config = dict(
    num_hidden_layers=14,
    num_attention_heads=4,
    intermediate_size=384,
    norm='layernorm',
    norm_place='pre',
    attn_scale=0.177,
    tie_word_embeddings=True,
    init='normal',
    init_std_qkv=0.0442,
    init_std_o=0.00836,
    init_std_down=0.00836,
    optimizer='muon_variant',
    learning_rate=0.00667,
    lr_head=0.00483,
    schedule='wsd',
)
Each number is 500 + 50 x the weight over the matrix's rms, rounded and kept within 0 to 999. Layers, rows and columns count from 0. Numbers have three digits each.

# layer 10 MLP up, 384x128, rms 0.194, rows 165-219, columns 0-127
524480460505459482540463481530487504525521514426523497401455473552507486530527516429517485439560481464597416571483512532421406459492456472499523499503455538544503417523492565611515534543517589407444543453546454562555565427533440467466526461409486461494533558474477491423476528459462537470548475564516524514580408499510504592558505558517476498462492552463496510472551513517479524484585
537524545495511567457508543491415505465463526488367495598497479459503475559450580403459474498468517455445396395453466578491539517435428390588554507400591504585480521563508470675559580539532513440558436438401513452471536589568488468549537446499461501591591492514564529527479535474619516481510569479521496428447475482582452536510569545470471496491506482467446434485519504518548514497554
539414556431490410587424447450435482492477527447451540496565489525559448475463452502541424573606523598524560485447529571373566473554474478597539506492439418498419466393415467455494612530474660547582399447557574529513567495431504604491474425375482521502478461472507641578545436516531506538528640520457534612455412408450562350568496577515518471388466519572565543492472484444574495502512
534473488440548432509576372528540500477503517568454466410563504517541442502542436464558480436422526603519455526493556559537502415480512432542428516433508581560486489463555524498409577503500500635572479497460490521454491531521480535495491431496566461532474499570438484464612604449531512578473405505459577507469378503449506478499446455475540539538582534507527555522444469548463503485430
508480492482584555563511574440478520461468555501573496553497487508507462519558481457561533531565505489510543539472478395507489492463477510539500532540542472438565464614522502546424566484489483560401552522539525465457536448461490543595567439395618492473433502578451548532441424393453484445495451530519431478549551484502490530462548510485469572517489455443455513436437423547469453492506
427481383462528503436490419553469445489496493593527494415556495490522494520518483508475547486535429438500387483455485569512481530472499549503540511542506474515544536555443443559519450529523423464551456566479550571526404540568517611452476518479474585456504492517499544417511468465517470545433501509522476430517499557410570576497512493555506506560458461518526524477492597555574437442450
450569479481573412457484488522376415566521492481544530487567449454511558489552466509521466521489502555582529469418488481538536448532532468499482522499529496394452427563452541468556547523519471657455525503463598530439447544448491543471445456440539526526409468533555505504527471543446476542482530574502545438443501500471488564523548506614466442435390567558463471567547490443572462499607
539537475557543612498536446470466499493515439475487601547474473506417544520563552593490483563410543573482478579534473416551515446446376461518489514553505519525496496574474529534455513608556522465459497472456506446416423454476526445627563505453503510474425404496404477490516466447528625521385615527419406440577431447506507536450523528591566529505455518433531523451479506582397559545491
555509521478461529477500484441404539559531532523500565406456421475441434464568512586474500493472453525541571561622529402480416566480525513526571534457531482400463426449538389512546470427489524494538504518445492485565581552543506497562531412459604551493524450468544480550498501497615445497515483568438547457505457470455499446483560470469475460533535492395504531464413527572473502560464
497525500434461569582511567473521466437412528409425521514498490552483530477484572587532580450562540534651405548525520529565425528439583556388529509506558521401514454454538526564509589521452436544490454483503512537564497482496485531568506528461574478501499466639498411543468369473476415579471433529527520430538466445516417498396472469517449473450514506469570429519512567496566451557478
544549507500461492470539519498456576519438436397469517533505586470476493494450517591543577532569483468463437498612539460510545523520485472525500555440509482477584477393520474497610512504521459510448515445543455487497453470446542497561494342441435470473462449513490445531489408533481520504505548541521536418546470578528378570580546512517503445492447623515495488464518506473435614514505
522508545513518465482452474495503562614553512525460476536584438469536512406492508552512475604461510524488604609496498477503485491496494539479490506533476516511525472480407552525541494368454588428509492418572601539537456519420467448546476519463455539476445491485455554437469457492622551470515479433541457430483475512476405516475610556456423566528460523508556538527467513461534496503492
551519573495467549536465628477484565433534466429468487521540529398534587514495547461551454500520543430472517505446528461537546530496508502502529530482512504389515546406517494482537383461551543496477473436495521554577552498468483532526434581526514496577569444528551377453440536464516467427480501571415505407493512575545553488517503514550512542425418544462478520524562436486496508465482
487482534494487521517430493504464526499436422431400492399383485446493484516448431573464575513434569573506544459570460491417606522439469545466464524425541430562559605516580591479398543602584574592560493528496547521520514457538503509492484483467573519529450600521451413411448490438526526540551393512501591462490478500489524562529495451413506421486477565564506564612456488459445580455580
530402539530495511497415409543581459507472454475491536522461505528510533452494497554487482468416461477525554441531519454530524482468551524609487507514522487493510555513553531510469446488458452450523437426550525454578499417544462498437561573466579553537469555471465514401459457487448548632515439460419593541547578517542583448510553491471333546591489485573584506542448520571433558485484
569477502601513432497495497500456513461614507504523535431452473536537459562470398465505500437448446506403499543481486535514465510439542550479535431458527460511495479534545495477553518545452462582598371580492587428484508539451474481532567514462444523426572521379533478514513513454492476530452499541506517436509527573410538558489515588494522456507466514436572447588526408481569508418557
525507547449545523371452355534547478554483482520401573517540522442495581503461519483495614456472467447507510533415518546599488453521536433458473538538485508449402440524446482560464452510392464519503433524503476557584421415483591502506482546547498502510506481459475558516559465500486427613488519527456461467536483518534564536427501431573528381548494490530535553491507587471646530464527
480490572467536364526489526421411492639529512539547477426464467445413452523509591435561473498430464590556402510500460633476489495473487550545569492530442456427476520447513550519476527495487524502604446618547468550524500513481550529487424486560424511507444504539492533443581496456472584529515545502469536495523463486447494499437525444475535517520534537446459477512558583480458542502409
495480510476410417594454454476483504502484521483536505468551561434583498400440459483441571562453537533545557522408479446545489453542378471521441546532456432446509610542557502479475530508531424444522489522532486503513536480456547513546518425449594499438364515510552619575525506388490540515500565462517523531549436506411511517549429524507488442554567550494577452542465498447597546567577
545458570442531499522494470461492474427439517515511583460574506409520447552443397481528590463536418471426566523471539500527489481540460442333500534407566504459484535551579531461496489482487567488520530485426487594556505564547566575464506449475556559531572428503454480545584437573394477550423460407526499466497487539524528526502536582522478403460590544567534455450532554445487429476569
422530478453542412499508488511502443417476462445502503491512320470550440503426484448452476571520528522469463498391553525494495535399495501540637506489516493526538540449597486460422559568481632485555499527474514519542532466489552446559468503486524505538503541539433572433432480517526505547487468538515531564475524522420501522477615481548600484484570517447532572407498541526471563463550
646499577490478481498440430554572433560451565517458376480504415516494404421513481511532421478536495458465535538503539527610568450526569486508417553477608506475436534464415440427421436493380497447553461513476563423567537483434519564552500512579552454516460438490449575540520411350555604486424643510545397451452546524537616524572565538477430590498504568513506576484582485452418590557435
580484534355581482585478478575555535455573569525536500442572504428479494496462535554574505489532581420436407544471462514514563467530462535485471544491450495475484455521462510520520592427396549408517470515458627510587460468424532559433503450623493498502423458507584579519500437470541504519389474485557495536502485591463451541443434398488500480526394524462430536461485599467571502467455
535554449539502487464460440573457560529545433505486549441519552538402501482430550475629559419499473481545463438441559484458496452505443520481504540592472513511559514520402592444394455500528486475425508532434492524561535527449475584562509490437489482539490556516500502446594460480415500611487425465456588475579531481473538486485519545497536508498463507461569452498508514448534545530490
504427512528481366560496411585523521465554467561456475522461521500516534506512457510496457519493542451515459471466413534540471403492585505504545484486465447490525472508502503482593384584518557588501503566533473473583377460493458630553445486526509463555482530562413521578489481457482534434477415567506551505486505526472538531484468558465449610521477519560563493410455525436470546414521
560478519448569532531457505446471524403547503520414407419360507510514507520491530527524599484494475643496377545513502500539525542432437483526469511447534568509424417525478536547547602515532537543485469465542515580559533467416518477487521524500543490591530442497532511469521469554549440491480568488427499456579526468374520494401504510474444519559521502417527534475482441519536504500521
440490442530477511504526481486490460502439497531487470405519549492544484473485497465478556491472479507506440426455563596495522590430491545475422510539497473480463447443572541493517517524539528604467476582508491361549501439420469402456488501423500526601459545529565546446474443489465470551514510548528488545489472554534487461444519592553493478512421473521576475548513521546499484592530
509396493481446528476631411445612559547598526539466437468512477470539440462442509523435548565492528591502490511604460541442508546483565563385418503485437475523453493488502457410484485493584514534587540455391600445433483502530518461518500452473442519499434435496485436525450428507497601588441550482481501486556478521568417513474571492474535584505530566505463468544510559508563512524444
530501447504534447628468462418522540560420444415478560446493524515510476469495546461489475499516478511466442518495545543530458494490552485424533584457477477506489387484509458552508532580454433509450465495468468527520537487445634491482475411448385542486510512640549578518518425527525482498564464572512517511485441546567585519474439567421488480410451533512490443526597481400578562493480
491503592590493490508544452556461531481513527599537562413452506407466520459481411445579630432466476529528529495477454544481505453484473517578549493513489471516540491484533465456503463626494603518396461489451526523483468594413485445507482442489460497446538529566481484436528473512500495574477499615446520454554484515465545528459504516472502558536474489534574482460439471532487547508462
529588504456463472503564443523485524442509489499522593622375532447571507450440532488505529468572507426532503537487471495442588493543481505457477578416512522537492492532465423511420508497545520534558544484415505457451523537494470492554493552506546500570427552485477567495492536521554520457561426503465528466525410538571524428541410436498491534424542549427497502481486494458469573438454
529498491442542406503475540530488551513461539487454501468507409536524463546481469474477565454570509491523554558429568423535569595486514454527464514560476550443534488466558517471494510522478514458514494533508498504553540402438530403493418497468565423575450454523557547447527431528508480549534409526479543467474537494497573426488506489469483414500624463554443497554522483440540505546427
530494517504481410485509531484448436582586497568431495505462537408423591502510402447559615453578558450466447454554431579473481513457546435480464457495524525522545507546519449492469519557574498399596500457457431527533482451594431483558528488486479534537519514546499436448465509562466514496457441458378522533511565513514484518463513534460480586495638499555540518485532575481527543443432
503452555444524545511440531478536578524484575419455496448383445472496505462553575417494589472495417482479456634480472555471474386513462540548544479503512516585590489544486530523448484507485394477555424471623563586533490464457478506563430554481470561488435479538509521531544513468507463462438431449538489520591551481508562489561493505483541564584446456439512521480376523453528560557531
544434553451496517534633491481499459552488511389484578497509480447475477490500470475528547444517522527502584479558410521410537522478490540546562515504531516494452498447480437496548465504495522497608546486525472518495479593606501527517536471445383557449668507527597427472511500440495530442490587490416491459571455502553523398507565551493542470335475456515492507465509397520501510504444
479529524486495479412541554496550471525493483498543450498590499454427518508526594501569534570482569507457512410505539481547501564428483582436520586448459578452476429570515478477504497503524519487541560498547555466518472551520437435457490438553464411462546534451504528491543507450540501484485446465489503584594422516569463445515501536491473474458566509474556484525450474546461485447442
438501505494506445486511506498439510482491466604521609495497457485555496585431477536415525415462470497427513487568498593537542502440589499446459442527462538482493524527488424562518423565468527510439415485488524481459407568483398480518479443504507515470531525516576508439504512479559614539482451579479531444537507467451510542445510524566526470426437499552570479511567649519514474514566
458579611449517413466590471483609430487515461445432468520533446531520449494504529516476498520479476513510477420446562509429516484457383617477566472541535512470478515450507413493445475379624450497597531497512571524571487556504597473495488508475475553486506472525466561446470474476508441507432559531404392479612516462462493568456469531479594540573482544458551469458545492522465500615554
629511527490536561514437482460459530542536419535471487523516475522550438478499460414462532521598449541456547456501489498468503373496546496568431472510588616431594474542555607542455536474479484507461501468630546491498538529516529556391531421451554466509528521548467553566546464485452407436568488452526423522549489410436490398427536535553608438515428496466496543432465539488473474442527
543551421460528551576517471549464466469533566456490406514470467466453462572566453512516535531514505559580593535429520452576498550519466474533466570426529406634526471541480432522525563432512460402525508509451503576551489483503472442575492433411528503605429477474432536562547484519472517460449488419524495429494537561453528486497473527450519442554487564497428538440458590452517580564472
562489403512487500428482420549480516532540564481487560525464582536505469481516437482487552478603571518486489446450545425479488482517517399516452497535574551549518461445544504445457540474567590549476423611461518406472532404449537572480497454506483529533558524497480534485476539493546542426538584510392506518596534439422523520464488471492567492452576563516521440484561454540575478457410
527533485437518460486535504458566498508489493473450378540570513574547524512578454464475505467462496381452349495504518436551519411557599513486447453476506431532470472446515494465378534462472511530509502462460587620492477552578420557523499423506523478592523461516518504580422426443516500512483380465610597477542491444572519502534537435455583489579558598546486418509451496564474510595412
569459518544441552463561516467559507453432569488514600506500450445471524462548485477518452565530632501458436450508430494508419533538665537491505430523395479509481477440461468439554494511423546453600556475475523432642540456512586432551492524469530518496483448482450545523476481511516467462424560443502431532509473600606516484456467486475536480487537458461536582469550481576542480510417
507388548554579475485521516504444478447548462541533445446551636416526539476493519535409511506447537429550562521518456456490508495430532511498492556444460560494534575456498542584534547575513409496468493460481509530559433515523554483475534491430533485565471433418513523570512437518507493472528528418486526540447460507446418454507585442542550513523513507492487479462464448408547599529570
519531606464406531521513505548447501555506481514540627584550559405428449424552475488473474546466498462465562541509414490443562429527418476522448420434542494428521404473500426551568491542402574564602539461504457495505522490636496549480450451578599517608455489442434466464514514498522543533480487482491455475581551546459501541379532535644418456519450491450465563558511562491478530428549
546526397519492450526507499460547493484440541512469472483541481572506417562541530534450504442506633514530430466392452536523522579521549499449459557459543567492486497467515503437499490477516464427536481453464514461539512411515410594501567453458498565563495423525555482507484428557429482564537500612525505460471517469440526520468531551558463511487457497529452400527487596482548478636435
517555540573436506432507576475539521498455547458426577570576553465470391513453491483564481522437589470465491500437476542568534465423450644518389557534514531575435509441505525539432481531562515526462509581506451597605478479567454473533467413460503466483505466552379461392539440479552442458500553484554469452514516465448528479491486434541501555529489461485524576518453417455544527505449
489495571458509506418477507542538440487536523497435525442413416676464466404608451420527494446558566464450511367549548506589461456454562509508464416453541507491563574398568478516556591542453473498488485531429557511464577475464611522414424552484458520421459543465484590490522370587569535511511551481496558485502516528531527513579404454440514492566513517478459569528538451502525540447370
480472527530598492506433532478498558598567460547466561513458430532507396434477611543528487497457578489505473521504581479522488565527564466509514432503537470523550507412538510597559542411615489487511533497528475541468398427483431463539461447475504541519493516474487546516470537453514488427459474520465523436514469463432503590617451589450474450499438423472510469499505552486505553493526
616552487510496493497444541446513558570415507447382490489460436561567448529443529463425484496601453553511400501493528558547439580571508487426430513474555521472483524470461591582446551429420557493591434489465529531547575515427525472547418482547501463505481451531536504476443437523491512481411465550527452474621388471588530508543506511477376564507569535508459411522627534484531538485518
537537460516416476464468410497539481567534468495504488440481500462379504397495488520502430520478458621536608465432455613602495462493492416484439521531526487510430490589481453553509422534495521591451502554500513562437552503594454586512517515408541516514479418541487475504493527558488419468514551495570607451535519488458520574503461522520521442514588477457470490501482495504664601495453
493452475534516523538433493534586554542476442484540522523482397494543412515478470464482430502492419461464565543471530511439474486466425480469480512471385530575495554485421496515518518581510565451578474524478539499450554565493478420555424461405549555528549430510478589533457484555494610366514550497575459466439368511506544510556620496484453557536503481449510549483529531530522412610453
440591530441501575494514400526573537480511487549533503611471479474370517570412377561443458464513449495454540566416527399532626524427613558595455376583512577506514483523502500576563433511495547460388430438413518529565416428480492591493540417478542464493421463595476518385533505363596443494412547485447594406592581417413523446482543458518511509474586478467626569541539528675593494504543
582464541454502508509487469510524457503503391476477632415446520513575445529566514362466409513483501544531570491494537500544533479453498508471521437540443484577460418553579502511485441562515502524459447577570512505429530438520463568520469556494515517506445516464446503473491507548505541480433590522582474527485492478507527505497412507478596464498507571542600488495393428495504384516508
502502561598446487511409584453448546484531437488507610492502401529548500529473617398573537517503530515418502525487505568439463494458498517548486534489503490517557487483377523492469464443440503525491473607499519497539552527479464518545447496493579399615526464477439538501481504528468533496476451489419437542445474510515538548518625491510437499579455521538457571503503513463509502519454
# layer 10 MLP down (transposed), 384x128, rms 0.07, rows 165-218, columns 0-127
570491490477525537481497533495477549491530508490513427646536531410491447481500456491516484527494505546444565443508482448571556614457521392584455445433573484535500525380515518476462551525407425500542452556488500473431541513463574544536453537576524642490475510601548504515434518534552473488477458445488422479404592523440505403438509488499503491508529507487533459555500462499387479523494
429439493519447588565555485475500441466582601578599447582468552456476508581501605517565427409539501442357458527479606500595505428557448506437580538531540512537473433473565527531535618472546577417519455460421458508432494338423491431522470461418511319530478524604471535516474555503484568539440578478522504488549520474506500590505571515413515434558445417543484475435466479522522565505528
627440438495577514565577557491458510632473545601435452534467511454606617515468371573446499534651518516375576381467542569432539555570443505522491433510384466529460626535489476408525488449530548431585545556478451532529578504373581501485522461494432536425490513539467514540472516523554525527525517526461517479488426453459470457553388521445415537439580509461421385531491499510507460492431
514523494500481517424360533429506513487482596498546504523507497575490579543538419488530507424481435468516523446494519551493526454474591455447506524361461477585473402514550445542594517551483419553535533487454551446469497496567533440489564517475555530535590483380494498498401452417434554440499535518565520556487519453495400590568500458528436488414572510495460510457569471530568519561554
532447478465515517491513483496518518481513470528444578496442463519496505410460562563456410585488521509485458573488524588497401557428541485432535555430511552487432487402541494510534437513558433493543422496476515461550457502540470453452471488546550494480569533451496542527489570511470426564519504503489520443403482505491490481451477569468592495416473521597517597490536553460487583529489
486401534496497446541451496562483457518472494528614494591507439471540465662532430490478526524455557486506481581503462533507425450522443526508501465519540533514524537474448544524452453442493446553509517512524459532425539481521521506561494480411524505508463511599506437454450529523585521514523541506511471468450516542473502504448490516534467455550533537483545483446522469505454484452510
514593556553457495470534610581571503495494429533501566517496607532381443525445461531488504587517453440562474459576579496469525473417529468488451516538517485525493416534522582609522460565470456481516404430513448479472533499474501455586538502529472534446492519531468556504489584553514562515517549460471387449457481488548471464457398510458501471442605547548450566478410455464425494499467
442545545522518566417485523480507569433465420488501421506488473484536484510584506432490629472500542440529532506548453457562560472480488526477518533392513518633522480418485579570465646454520379405539510470582446494531534464426571493503410467492476522553517421381445535513569542521474411482446567422486500529600622461518553506429492425397511575574487444579522613432418504491574501558422
465504466407473567421488509608512583404528506504542542612492530525476505523514458520502520425515505568554597460442494538455451504497464580399520507399413409504536490504517542476553483492455499509465452517554457486504398552364540482538456479531528462484459556532548358584509518543437449501447463497610593467503496429521515467526552498534437565602563488470487505534552549458434465597481
531501630527502518504466450485548550466461439537536432538462562419383468456404400518540508527491471444461536734441460498471464501474400561470524467561558447472471435567542561465464634553468536530452465519545412423538525528506525539511540457516440488486593443549480484501473509497420489539553499568591456526510573492582551518507447522528394579493413441572427572497593453491455448488454
455441412456486648465540538469410575530431541460474451527467493480570472451596576517422515521498524492441488532477445475491525478458511527516480398571558528539553465465550527530587463495514528526460457467557533464479560522502562394484416576500515447507488600501483441475460439579546571483544512515483512460520512585532374452484434527433463467505530554567618424455533496437462601475508
470526551454433538537537514508465390444522579493567471431492476555457511527470498488512435430529512514535534526504489504533440440520560451541550449586466552509516489432520426551530530536534508470553535485422493489550516480499564513475506443487527488582467514550513485561474555473446482533469541522430546522559491560455563495449488436505557426550445421487484521516487452500473553427425
501616536530486466474475326436498441522485529494580522426594459498565527466503426591515581517510524492496476468484491556468504565426428483555481395402469429538485474570336528543358512487549470532557522524536441515498468501562436498467533473486535555521526464541547499499496469435494453501541508494591600471528528500485490538403521506536477520523567548475472531476468496483522487513529
542421438423462445512523419563532515491517477577546508437434471420492515570530524593522516426368561587485502418567444473539437518488534557426418402591492443493482553521441425461495451525518494521509549538460517504479480469400595433504559544500481409409548593581560452559531530552499586452561545497530536517428459455416501466528516535445500553563487453488607431550516544455392628456564
463548524522431446582636528386493482516509469450562494435501554509566485516497453461594488482544473471536450553566463592430451434458458488459448482477449474593501466546479568510472494474586513480526498477406530466530508538515566483429582510431540503461510442556530512523469436490474489365529547488608567472522430538518596516509509433529520486547534431577439511514414503477510497488446
463477446537441484479455497462584432490448419502515518473504500516483454479481528479489474425546539499536519525534519482518518431609501510529474546557451454506546502461505512561492571497440425457455562415512502490519548503529555508454525515494595494650467526537477517568482466526481560462511578541531542417532449474545461461484525573557431522452497485531408533467460471480547465521498
510532471517589501482534541442531500540542489501469485569477462493521458483462534499466506447481539544517511505491478590605521528562467516411463505452502436520550645532423536425586514447502517522516549483484545508486487511519541447471478515379465521508522527477513504437565497555434552388458455517464523544485459507445507525558529486517496449534476476557449487449424582566334497475511
488479530509583457407564438516494459415559519434478536491483589555560518511504448482527551505485473477467531434508497392549567437449389522487444424533459469546511512487555610499557474520487425534412503449462568458455365500518465530504515582492588536521506511511441514570601538503569549500517445504470493445462465464520543474576550512448487550505527465488470497472508520564425566482503
529490486445555434518468527589567470512522506580415572533419491444446448517476474461533494463475504491553578483535514489469561448504624543502556473465506566527568520513467570437579524472495482512575404532536538501420450535490513437461429478522407535493540522438515440427341521569481460440506446512448494640487534396458460528457477503577539547543489474477538559483509586545437538498473
490478536483525464592497482585483463468539486411519542535504506443427426472566465490500547535479491508523519413478494510494458521485621565466509472548521408482435477538359576469655533547465506500462503521506491653409640422522438492442514604561520504572440492501484551542522513529485547494437411534439545518511469496500490531522506462575454411513520433408501475508450569487463577484501
440426530562496467555559477469612568556512502500542471473482554535468481631469571524474458505532552473558590444552531498573462515441493449487576618548465436535479448477513562536433476386386486456397534549460480439553496562491420477522487495547499467356556407509460556537450533582504618479527458562439560388489547451542459538505478461538517524594468430392421444459517592519507437535487
616516487465560536408548486411498409504532485576497493543456417429573504429493467392420503507565467611373458582444559442385543490486452626545388507511310574466476614512556494419374548604434676408479596510440587470480569465513399517451502536445507578568454619428430514474603607523570547556581557546547405425492511481553594403542414652412449453462424660537448521445501436456485610567564
429536541508537503550590537524472435593492595539551475506469471496471525505470503536468373598553516402523481577536504439455507446518459485422525436508471508486458512533473435534493492488489484486419455496495488569484569573389574582389475464435502441454433565465482538441549485532428563509532482468505657558442505579475539519580412534561512545453396421418427630605537523487574553426503
567649560389471582519549509507542479537505521461543541585473504598493452452610517468525494471429481486476497520431479569501444365532460550478546460482496447554459577495512446477485457487461487430522474521427541446491487424552527484509565544504613448478557570511531412485454384526409401548537458420462472414488528601473497485501523516542483497549515477546525515502488508462512529509551
522413482459477598523483498541469424438511560458499506533486548602552484565473519435524500496535467549555407487608515558596468531477432394428452394512539605486515579497542514540464510489445475526557476538522504603509371442491450449464511479511558549515447502452539456499527501452489478437441546524484468463542450559428534445535536500600408513513605486585511454524445464556513474407516
509497504584477422503458502498512533421453545515496490518477464507536445414505431516475526521446548410403495644563513503431589467554527542425522503547428503567530517575404487410416553543462568469516483452407517555408455528618458531400512440535570522444541504522545586525453521460514472546478453492459511592484494505550458533514485521603520538473530409485518525479465568460553486515480
520584509607552504464491458515498472553504510536492484441427502478551461568484467543527507480460532471461444500488528547533552450453435468509548532508453501475484551548571486587476458480440519409460501473558444541542561568539453561570519458505557491526507438483534429468502425566517417460486549540490513463361511462462553516545518471520469522499571541490484461545423544508542497404488
487508472511523492488435541484538410467472502440467562478536457532563520558527577521533498579547526433525429501447527465525418515464508514607496505536525545433559630548473556482514465447465477485471470545461478444568453457498471531533564508561518642519511456473465478555484547411532486422564516459624539448522492463417583504467544536515486555494433401418533410465391383476533473553450
485502386443487460466492442470506517556520509478528481570546571523497431610405523478485518546522522425490472525638466537484522443526520513543503476489537428636439569552497500479469469466480428464542560422432596533413475435546400523572482460528464525446432479587553519451509521313580525496423575427490451520548513475480515536544535514570448507561577427557503500552613442539445479426530
487469473407510567525493542498516522436425542466400516505497520540445466524416551542411528491524523501428538616463504467453563508472449512454481474469523488551566502590459643434499527494489503499580467455534459478452577461540561509548470500537535470502447512451549508520491493464510550457448504416484520462418552449510469533545534444505460509457613523400558584532501485589548469471520
542498566451483503485502489465536532455561540529474486450504515478595523446499404580474494505461512564484510451481552496523412563489499467476546484501488510556498479499476462579464519515476560433443444449518530507421507437465552510575572441496530480542507464456467550472482571471434469558496493505460615501504558442494576496547407481472523567437480535486491519535522544443485483474501
555568524466477549491581486528475528507489492433503473506499578458517435475564488494460534511516521523534508502451486481507567499497531537407491487513479503547491524519485509490591412440525510485471450579483448470518475513566521606516469486482484510538520412494464513507523520397509554419427498472492522582458493439502445584561530456528490501415446425533519555482548487548530531407499
551502544469487544530431535408459548472406470526578481589514470474520476508405484512531448480454455467486465418419528511459425489497503433511501483553495590437487534523543491432518472557466569633520472465477404465428490481506550474497495577512455558513465593495503478469528514409483552478583631491471491543545434552491528514573525444531435547567458505448515555552507440488517566507506
528552497551477446445505518597462491456511531490537498505516530528500439560469494578422515484531574533606568453510550428486472532516561460503454503490452430477535409512501509500485331453558547446505537536479527559488442581504437455464523567550507507458425452589508447564546446446495472598510569464481436548424368499481481551446462552481457491558500535474470608473660501468478500501504
489506483450563477484559526511449505467690593494476490573480490514488553493491510477411570529452496588513411392522433576446423429460501479563514441509489510424461589559524500548551419503469470494426499468499486407510366549568469523544519488470521492474539463578505466459523507532464493570500541495440450555487518475440499453564471440561472425515460499597496565492563553525509514494563
546488542487539455470562495519522447486557494577512584513551462495470444462511474480540463472470417564470541428447521528600441540431510508513446468458516537537525509518481479437527517523490557521512424409453609510496474497479547416505461483443529470503561498537522441493667515479500547467460458581506491587525447511507497421493495457502438465409561452526502505535582474552489529489462
492453512394437551508469482554544514546519481507504459451521432518521458433535490544493542482520435493527462538473514524464435444500390515469630459560534508478534602616513624536440507408449572456487526512517444509545517445463496509540527543492482593465422488544560470478421437530493497467453527542481556510512418583478490485523381530522383541505555516480536539536496548535463523533579
546529428548392560494509445510566515544478389513538550442507512474522474399611435440529517469529497517540539525550509456500508524575536547548425525486471579494450521568571505465511532547476460447467524393444464436510545444537498507460522427537439516482540476480574492611493522406544554529544602523514476503474413553489530503549404543554529489463462461585507437515478566394495427438461
401471485440503378470584520485569437426551508500444434496552554478443479539461457525517569452535587471449478531511544487428498523470481535539463520479490405469546484471466583596485571458529520605454503608454386438441468429367562518541532482538517607515499431470563490510440616472537603556487521514457549498501573476538529572465494439494442445456539536534460496463503431508527583502536
564428505487494555530535499463446557510521490471513523550514452518456520590569532494534437470462542441485400617603444534520508532457539484414542618463482567494475575529456563513462427540448505626479470551536441462528540527545482478472450499529464459509517456489434507477468546454560553409533521469393572411575418546470469517484479480511490461524474416490459485528550403442546493575495
502514518592498543524530535407555549447408420575471463517457450437496527446540430523530481511478503572558506524557405488570501528529554561489543519471494491407450558461489492578473458555504516463553556427476488477524542609560456439523540472498539442498409607484503499514533409501457494510534491455394471504419399564567448454503430474547404505484427533514565595508491531493483516513525
590597583442539500410570479410472544453490526455523453516541502486545479569431517441498422542402621481448489575481535436447454543512454535515495392383537468485568473466487526523539508473531477487661554527514420517552395545431513525475436488487468515523525472457470501473490529473438500537553510494588551483494554461462502511537506364425497522585489516457484547536533586534509504522549
435534534517468517459399525583489462403490557334554519489465534556417472509412538525634475492460493492515613418567555542523514481460459462428428602520529426524558541525449428550524535494516487528491479533572460540422431442482479534532513527488450543484465530493596549557562509519478494448498471465515509484534484513506520553462595478467562507419540523529491506430504476473514529450508
510443546479433493435528560448491428565575393506580488555568551479544416493415511425452497502499496489550454470470475497547433463462512614480468499478499424515498513509508455507454536415504591508517494501544598424471526481486561554533520540485509516444511548554511493413588503582511528477491568564537463503523456471420507470550491483548524451524467460464550478501544551565429513491473
549476523568475493506503579489499558425558519407553393513484497493440470540562432486451466614403435475422521486455572457448532475544498520509503563554418397532515505438489391608545474475580534384516494567426453549499526480481462545555456577571466542427441457531437461519510493496556542511369535538484485525490577451594547591541536540456596456461465420482506606467503508582533483463459
608520536496481472489514565598458527524456502604587512465510456396530561488518458483432455476507441446564473551544569544451403478537471529521462437564552549467486512508461511529484585420468518503436488431575439524535524530504567486475502480594455465512473544461509546521463558437416529450497504497523513573526490476474445569513451493471563459564507478503482529538504478535404480438473
478456509525546424457546445461414512490630453502526440511495578512483512533455444461440492521539474455494453529489463491468590500443589498474507446545511484518563526463398497483515547478442512494512507386492495482515550513394451492422526529610492551502458479444543479563412521499566501519577456487404542422546453524519565526471632608554512473508481502535532543524497576447486535485562
446531462455447523593457516419500476466414471612556537464538510573568465527540351459511498602592510548496491499408520488494575512517477513434642585517472521411465547517511445587449503507430524557553519488548555463530502440489452360491454532565550414458419483512465474489587474526505505467497473534404578516456481483509545553483524538495549477566428507566446423432493507527509500393492
444557514476441428419518580447562518496471408466390558556509572535514518433441484454448490510522482472497445490562528528489528443473510473515523460501428447494518577540434466473560570450500523386549418527417534566490610554527443621461529555521475566524507612493480528516469520547518540493448474490527473482492476539520525476491437576455454493467557521472518485526522469496545510526470
454455478518529483583549513511452491409594511449500550578420437461515486527508531373513437447535537534478431519453464525489479516528522522522454477427510514454515559512544549474447466511459649403606477472449528450507498589551444473438574495510426491538493509425529493541427536544551502441528536538625507419485553422541555466597517425532421456536469597512549456472559519444473472482541
536471513485496446559483579512399466525504505544564508471392460438522491548507444481475425485441440531470455497457412486523435546505531530382463584449538517443470490490514468452560489524561495523546571448482539496516485566527469513571619503561555567525556531510542509445470426475522586501450494549551415482401553492484586447588545411559576456446517504529461519502449489493523428414529
430468487445517505472508547575470489460546474505465455511504469417594516490513474508537509483482533554485410514533515540584503445491464508512561479579540505528577541528570489506431488415478491553474525409521502547416518539523544402547482520503342427535451559510571424490482532488489490621560409469498506488494575554528486489477473439462525543561555503547545409491529477460387505389517
453451454401446575655477522511492520525441458458728418666543447373399450541470449536451543453596467559449582587519523464507580471514581493376497398579539642501557413398507487482480563571497469562389408589576454462564391608460504552465501557532461466469454504536544466406580625448493457519448530496443460565499600505438375450411480457443470567481480347592607569505484430604435549553548
509482535495516570474521567588486555484501598496446485558523522457437497448522495478483459495535478526535475509557454444552506523506494448382537448468556460483500453535476547491564520535560548474455561492526464518535612515457498459507507450486413398494548449492459602444400572465443463495437463475459557424524455493578498464569559493521444562480454493509481497551490522487544575484549